config.toml
num_key_value_heads = 2
vocab_size = 5777
rope_theta = 53600.0
qk_norm = false
attn_scale = 0.0884
parallel_block = false
init_std_o = 0.0
init_std_up = 0.0392
init_std_down = 0.0
learning_rate = 0.00367
decay_fraction = 0.674
decay_shape = "linear"
final_lr_fraction = 0.05
Each number is 128 + 24 x the weight over its row's rms, rounded and kept within 0 to 255. Layers, rows and columns count from 0. Numbers have three digits each. The size before them is the row's rms in percent of the matrix's.

# layer 7 MLP up, 256x256, rms 0.12, rows 18-34, columns 128-255
107:138076130130122082117113097155118134129151124136118109109132129120122148053136100084131118113140152151165114138154150141103163136130176129126122098137135142109145127112153113118101051135138120102151172119112110122129108114119178077110151183125137103132102129139139090127135129143109129132110166140145175129104115121150110095123126160126126120106137106135183094118145147181120140115137
102:137130139114134139120121123130111098152146105127192112126156142092162142085140130077140148136130119141130099138103140119158132119140143138119152137108126137134131151173123101118126112094072132102108124109131152185123160174129141082141104112134119125113087187142118138130071149106107096116088207119145163120151136148132178153153156082098081128121142123132092081141150161120091135112166
103:139110155121134102151106097132148136108110163133137128116131156140112162138146127132129136121145130146147111101090139137100111112082138114127126107130116131125179109129128114164108099146127138149154181126145140120175123130048126084130159143094108141145157128198107163176167169164147100146192132170153187105184099128102100140113145113142111129137119163133161133126114141161145112130127
105:143094099100091074146122136108106130145121123148118141095091125140098143101141173088140158144160159127140116153074127162122130145133143156133127155140146158127126151108144102138133065110133141115138131114142167141173123107122102134137125090162123131130147146061128158120177116130148113164138105121082153155147102134164154169121100161152155144132126135080153131144120085113140109106125
097:102140120107160175148141167095111114174126111177147149132133156146154141113113164134086173124123133122105119129130178138157086106083155153155142153136136162103153123118141130139105133140105142139111117129136127080110107133108144103101092122137163178088117094102118129140138123120176152104108151140126189153138090095091124129137143170125135131096112091132118138138138103173187129149164
108:145133119119124159113158114161140110144121139137150156117165125147148136139117128094118138121185150090115117098135139146090149129131118089170129146160156141137139113141149086142139153124099117165123153126146130134107124167103184152130130136092097139143139123133139122160127145080130098119177114147140123109120135189119112117213109123141135094106114126147165122161106145108129144091164
102:144119161117121129141148164088150170143088135129154115121087146083174107141178103147167116102109140164091124162138084116162127125133158104139154143123099089096153136170140109087161113155115145122077134110099107115136131111119119165127092119158127171097168148111153127124124164173121170078146166127190135140123126107093135176161129107106118116119120124094156135162147112146113093133067
106:133088119138121071178128116129153149119135111149154142124115135100129119117155147125150151105114126134119130115150136125123112143122138140131146108149094119130132138117163124144120142137078092123139125166119101149125150142124131114130155125098170121149105154150140104135121115125139108161178142090125143059138125155098143123163140136103131124123099143119142133055075140096172123080144
103:094088115125138162135111099099164109096123106112085138149126086120107154129128131138128141161173137127155150123079154131193178142127137103161116119123142084152180113126117152104190156177175140118090109097151128158125129124147129130104193147093086109127149113128162092144158158118129078124125078095132130110115155148129105129116107122146124144124116119131092143119101077118167110162088
088:111109110132138163114170175120095137149168176129120119130147127131117105099130156133117080123178126077165140102147112114165088161142124136122135137100131115110127145181128098122086092179117137141143153113145124137125111119129120103141106133131132096110077118158196132141101118139167146097116122104152107132139140093113131146119126173128116124106145173140081151155098097133158148111131
101:143116163115164153126096147113130145112130161120146134141097098064141083124109117119137139118154116118109136106115115138143117123117133122141149104144113140130139122106146150136121122116159104117179130132132110124058088142116130106168165109121127171088140129130181171143132170093143157169127104125166122121097128166119134129129136100106103153162140108172146139124160109145136125123135
108:122121115108134080135155103136114132134142098091118128165153099100180171171154121101166131123138111150114103140146133081149117117134160134098124122128143136156121073101132108148122129124144128106133146142168128093171137132135103128061149139139141150139168114140143125143087116162116138124099125108155133110135153160136147154155105152188118114116159105133160115123152169143158146112145
102:134116123179121145097157153086127140131169118120124142141122145099107136111185099126194111116098135110107105096131132130101120134109145101125126120132144165136156134143187114104137131159135104134132095144113141162154133100166097133140103127071104136131128105132147138070118096126104083124152108128116085153127122107125123102141127127146131132117133108162107119113103092143139155113141
103:163121103107130136147114165077163116126119134138112122100144166142123149122090077092150130150155107117138159120150129153154188126113150118127133175118118113117127183122148108169137143109143126107105085097144134127154114179145154139128107165120133121151153061152135139159163106119141132097149145109163152143109115121127107134138143139102128088126137126136176144148092125155128101166148
103:159132115124151148093139115094125117140135132134118130134134147116076111138122080142122094100112123129167177145131095120091116126137147149132124086146129125150160112112115119169111158104150159177097097121100174146154101158091155093156135072143146138153133117161110105106172116105120134080133160153124183139080129135082148153135152152103098099113092147098110145141145116101112089120130
095:134136142148135151107122143173134150123097138098134166157153126125102150139116128141157131179187138122127112116099104127136122113167154135174146170144105117102097187128118146104112113161102159115162105090141104155143095136161124149177141103113071163118112175148139122126149095123111108181170116164158124125132155124124151142102090121096115158131142124093136142142145103162080089136105
112:149096112083137161065067162130117162126117118119110145152133122124145121163108149095091115081123149086116081183124128163109122137125128149109110162125162123092166164114141154178118092149117156144099095147127138140123128118134109098120125134105116101148096087110150124113103128129114114119109124086125137157089133130086145106133157086153139107113128135116089121171135137122113149105174
# layer 7 MLP down (transposed), 256x256, rms 0.163, rows 18-34, columns 128-255
102:095121136147162137135140116146106118074088129126187119114167137116113083173142141149165159125141162146070091097135083150117135137154151117145160123171086168081133118120138058131158131122119111135137143142158171127110101137110140130152117136131141139079078138152124194106119147090095119130126114095187135145107149125117118131136150144124130113124138100142148084128146108146143141126106
102:135143128095110120129120112112197113157080113083121121087124160098115119120112130136148128097108137156138104118148153152159152132114131162120106163161139133073131100133089114126112125191112088103128158102144098122161130145104161105114143165167126128101079109122096141113121137118125149115085141138137126077154137115107140113140101103144129115132141145155165123106138131085127152123112
101:152103155141133103161102142145120180112086131125160148110132146155136129118137126163148115108107153144119103128169109122154108111133127125094125157091113116111165150132159142159097099176104093138140121098163109128121146121123123118097138100174091128130123108170114130157177179127144125124110173119122093115146184123129153170163153108130149132150109123133110126114184154114136164152136
102:128162154137146166115165142132082102146155093144136117121139120132135137105114132139109170162147174136121123140124151123119120109115127117148104129179152162097097087123094122064139109109154147095155158098103167157142129139096122146144104175095120151087157078091113168098114096118143171132150142108165139137144122139125126101155154155112138076121123138121139114169146119140136125110117
099:134114099172098134081131129118101170136116168112136119141145162126136100141104108124129147121145132139123120176101129120139177113103165106117102114164149119135106141124108130127118133125118136140176141142155092120117137149127129102120134110068107153121118123151126086128129097112097163158099136103117125096160153121106139095121204150191095098118137177127133112153146100122144132154110
106:140129143099121102095114064110158141093120151146151133102126095093129097157142111173142119158097141119169099112158164151137087118155142126142149157122151142077117135116108128153124116134089140103154125101132103122122128098109085107141093154131122077148095104129117084158123183099150130090113123098129171122094144141135134127157112128127122146080147138125138136123171168113108115136137
104:177132103113086124133156123129097077083132143118119135141146123134114134095148110197124129129110115119121132081140123112122163157110115148104125115141162130172128091131110112139111128086070119097141088130092101095111144127135158118119124122150153105120115187115115145105101093141125093135145069103099123111131098118157142161147106112102114123125080145122111120163112140140131123105112
099:133152124109134145144136136123124130095135140121155179105103145103127154157140098131135100103131148119098132132124109118138125152112150130168143184090090112118127109100129106105126140134145071116134143126157135121142088103163175156120136147086134131164144113163110109117134153122129079119086139171124119135127087134108130117090131150161118126105186122129120119134143114142082103151119
100:122145155096114131161130147165112115118166117139144162151152140141121139108172092122115132140093172124099128136168152166121118109130077152093123108115099125115131090167125102161111159111148104142097120141106105107147123123123112076138162129110111125116134152080122146136181140146116109167125120138171124138121077138122135148109109152098147106154113129097145145100130149149101154110120
098:160160143141125133144138117089110080099112094138160141145087133112134113131133124162131181126136126141122093139152178176140157159111119168117080131124114100113138116099112158128181155129139095116132128125109140107137160093168152127141135146124202148109143126103062149133146072108130119137143071142140152137147157153127125110122151124130123184150119078132149118119124196122125168077140
105:154150094117102164153172090143174126151136171158104087156161102151118114138140129089112080107105091105073121148157119140138119128134140132126135177127107124084144142084060122167149142110125147142129121108129083102151096113153090158141127101141105104078132132166123093122130099111112132130136180132169169133101103108101124116091122148143115106140123111135130177123106123115149163137082
105:144080127156135114090147138171091131132125180120126108123134124159140133115145121123135124108151147106136161133155146120098128147065139141115154140165123167144122139098101142106129155113126066099139094152105126134122104149097107171121132144165101128123154147102083169132072086152129099104098109137095128153152156110133101112118126142149135157115132132139136150144156138096093120096154
100:123158163116145189128127100176123121127131108158141132126139111115131106130066131112145127076104147099132176138098135151136118111175151119146143110145141172120086125137117130119085137134159139132117097102087145076119129110128161135104102105147146097088116151131151108099111125173195139097138098161078147069134132119091174134156117124174114161121120104129181122121097135120137099113082
101:145094115138115127150113145167117144123122098121153100126107086085084096114176095128132172168130139152104141102095140109081115154152129136124113113076161122122085136124136097070128158118125096116117138135138158103144117119104155130147145166119104106110104160140138139104104142081149121120108124095097131158094125161117102145119129150100115106158097156114145112117147191085143111107117
096:098081149142098136087132155131149118137120122128129119080152129134092089111154101125094162144112108158152122106133124102106133118124146115121136107105196131130144160142144141109111103125162172106072145089142145125109139139173164098115142115178131084139161119100076145115095137094131154134130114171131131129161123122139142093171129089173099135121130103139150145116106113138135089105135
103:171088104115151115200102131098130146123159116133094115136123129109102101142135194134133152119121120153144159074136144140121129104113139103139134115193153143159117192141094139102095103133112134124120162171104152106086127118138098139116113099136106134155135166129115158141134137139098120074132120108130121123118155145099104122171113098105155077111109120083105103081156166147170114115141
105:141101137118151178136129115107142098161202082141151124167107130140129119103097127088106128158109099156112123111111130139147128135127107126143111128143111130132166122160134100110143140084102132154104151118146115115161120153159130125123096182145129105117108156091135138106160135118134130168132097101110107115180092128105138087145158132111177205153139092159151131084133161145190101138109
# layer 7 MLP gate, 256x256, rms 0.118, rows 19-35, columns 128-255
099:148157160094120138088115126102116147143155143151107112155128117131109137132049158104195114126130129152065154144096129173143111141134171118131095160097140079138123113119099067135133078170133183156123129135101113126129124131115162114141096157096111094137124171165100133094127124170144113140164155136127139096152118116129113157099157125111126145132105101118162145143149144107160141148162
106:162121129121162124087121127135106084114106108107146128119150126138099116142141130126132123164136157087153127129143124082138093101121131128164105135134127129118092118127126168131162127106100148143088078075124092112087106118132114132157121115187171124130132133078161086156122091168106148118086156127104115132123122169106166135152100134150135151181097059131111177122136120139123152166099
101:138161146177130126148125173134131126116109167116169113084095099136149126146075157128106126109137128140120101106139114097103108142163107111137146095091145113109154123103108133097117105123205156117123158148142098182120126088143147111100106124114156128095108133156082153097110107117144152124104165086121157165119102129109157129131125150113150112133113121124130112136147098152189082108117
092:137142086111137097142149153131171160127142107121175148115110133088144145127157140134135134078132144134117084175096207116133139118126132149155130145110101127131073134125136130126125142132122134136137086107101158116133152102085146110106120149133122087109124092113103093094160167103110155120102122157108138170148109056113158103122147079111134149127136139123148132101121096149158104172101
106:105135161132116139121134177129149125138169131098123108081132121132120109127128123137150128151091149144165135141079114134178107098144166114139122113077120087153086132118131143135157073133133127105106168155144104112138075117142128134151086157110147089062109110133117113080107127158088118104124146117130131133161112121106188162071122112097133137131115136058084111126136116128092108133114
100:124168130126081140111112104127163146093131137157089137146128152090137108112175074157152127119111127111079112155145125098136133172138121120111070153131085077123129106143126115125136103073130145119100093092117115125122171157118149121114131094155116153123145176111089164093076132125107123099104086133124118069101127110135151147179103126115193100122107148149125105141116153173135137150115
106:154115137169118148079110144112107111163105136089108124142130133167115112138079128087134065137172118144118127104085115124133118119133129132111108131096115130137139145111169152181085101085145154127105149134133104087119148100119114170126131105139098087133153138128089110103104161124128102118119127139138121150070145132092146114149121114094113117111102122070077136140124147164104110144092
099:139123128112150131112134123152135104123119121154140114136108158167101184118130158100093097104142130187140126169115139091156100110106103126138065103089098094129102143118117079116147126130155105158125186135116091086173146162105153161105147132069122120132143132101141115127128147117119140125096132126086148091137138146122103101141126103137153142163149128144155136110123062101153137118115
089:117114111091108138150109118133163130139107110113161183098110118089152116156141111090142117118119111163140105120149115115174158146119099152113063178104124107094179126149106103110162100152129112138130119099116113104138173081107167138114137157162147120128122186079101143149146074103146176129126114163141107125157123148134149127152154127119091153148141141127117162109133129138105140111161
103:130115103142129134147117114120127140139180138111143139114150132118129125112106162108100125125128117156098112149094127132094101113102110132144130104092140104107141120075137141137128126139150106159112111091094107134122153156152089150138111148136147085142147171137126160101130128150133155114073175128121124158114137093068130090095161164105102141113151133128124090104094098119130109143118
108:117180111184118153141095151121159107115130146127097161101126124174154100102131105173089097083082113139149123143110127150142132142165108122139167164114101152129152118139133125134124082149118146122125082089113119144102127138126131143157117101131108085114135137090096143132097117131135139142131145118122125125149121101133132123131100133100101158120106148133105100065101091112093127081098
105:122171130124084119137110138183064120127127150176119148154115125146140103122152141112128117110155133154123132143114136135111120126101093104136093128124120113090117155125140129145133104160107091123134151149102174094106151146117143110110121128128145123157143146090150147134148127125176107114091163112106122099170184097123137143080184102104067168086143115088127170114123121106089135119111
097:156149136144116150103155146177129149078128127140134117162133125112121146141157100139132138119083141151145123144111138117176153108135073105130107112116137148136123152136102112107146101150134066146139129115182115092114108133082118136122135115118170159157126135093135100110080103091137119144113130135131150119134132177133139148092140107123138123119108172123107090119133107112145114144118
104:163144104111136110112152129153093147134106095106114134154140117111110123113113096139137102122130108111163149130120070137111100114130155160182127072153139098113161145116079174155150118119133169114123097133102156166133103120094137115159104087130117150162109137129119089117189082102147090114118141141140201102130137122094134146115128134137100106110104150156158120164151149146090086159107
092:102134137125185090134151138109122119115151131097144126116130108129179139151128110147121121128090124128101130150103136146098086137139126093122138106113152114152132125122113117110143129147128120168100091094122123132099113116113115133134114191161150112125149135091155147156088121076146128131123128134127179139136100147141139109140090110120159162107140100138103131131114166127159138128148
106:089116104099149160150122110167105094143163126132112094115102142153155133145092178124106118137126141130110075150123121140149147112132136138086107162116107076126170148145129110076163113103128131134125171105174151140144114141085139112159126122138108151147137178123155153126153126078151119133137113140097089154110153148106124158147146130123085130114133134099121148137185101070131119104131
096:133108136110114097111151122104088152135143092090131146176173132150114111105106084112134129151173142135103146121125139130135133126105122152135131181136130096186187141128133152147092150122141202148090128106094119122105092124158126137142155140125105105116134123155108151127093094109151144121147170135158139121137131118153141164129113135068063118146094128106133164169163139129174170135152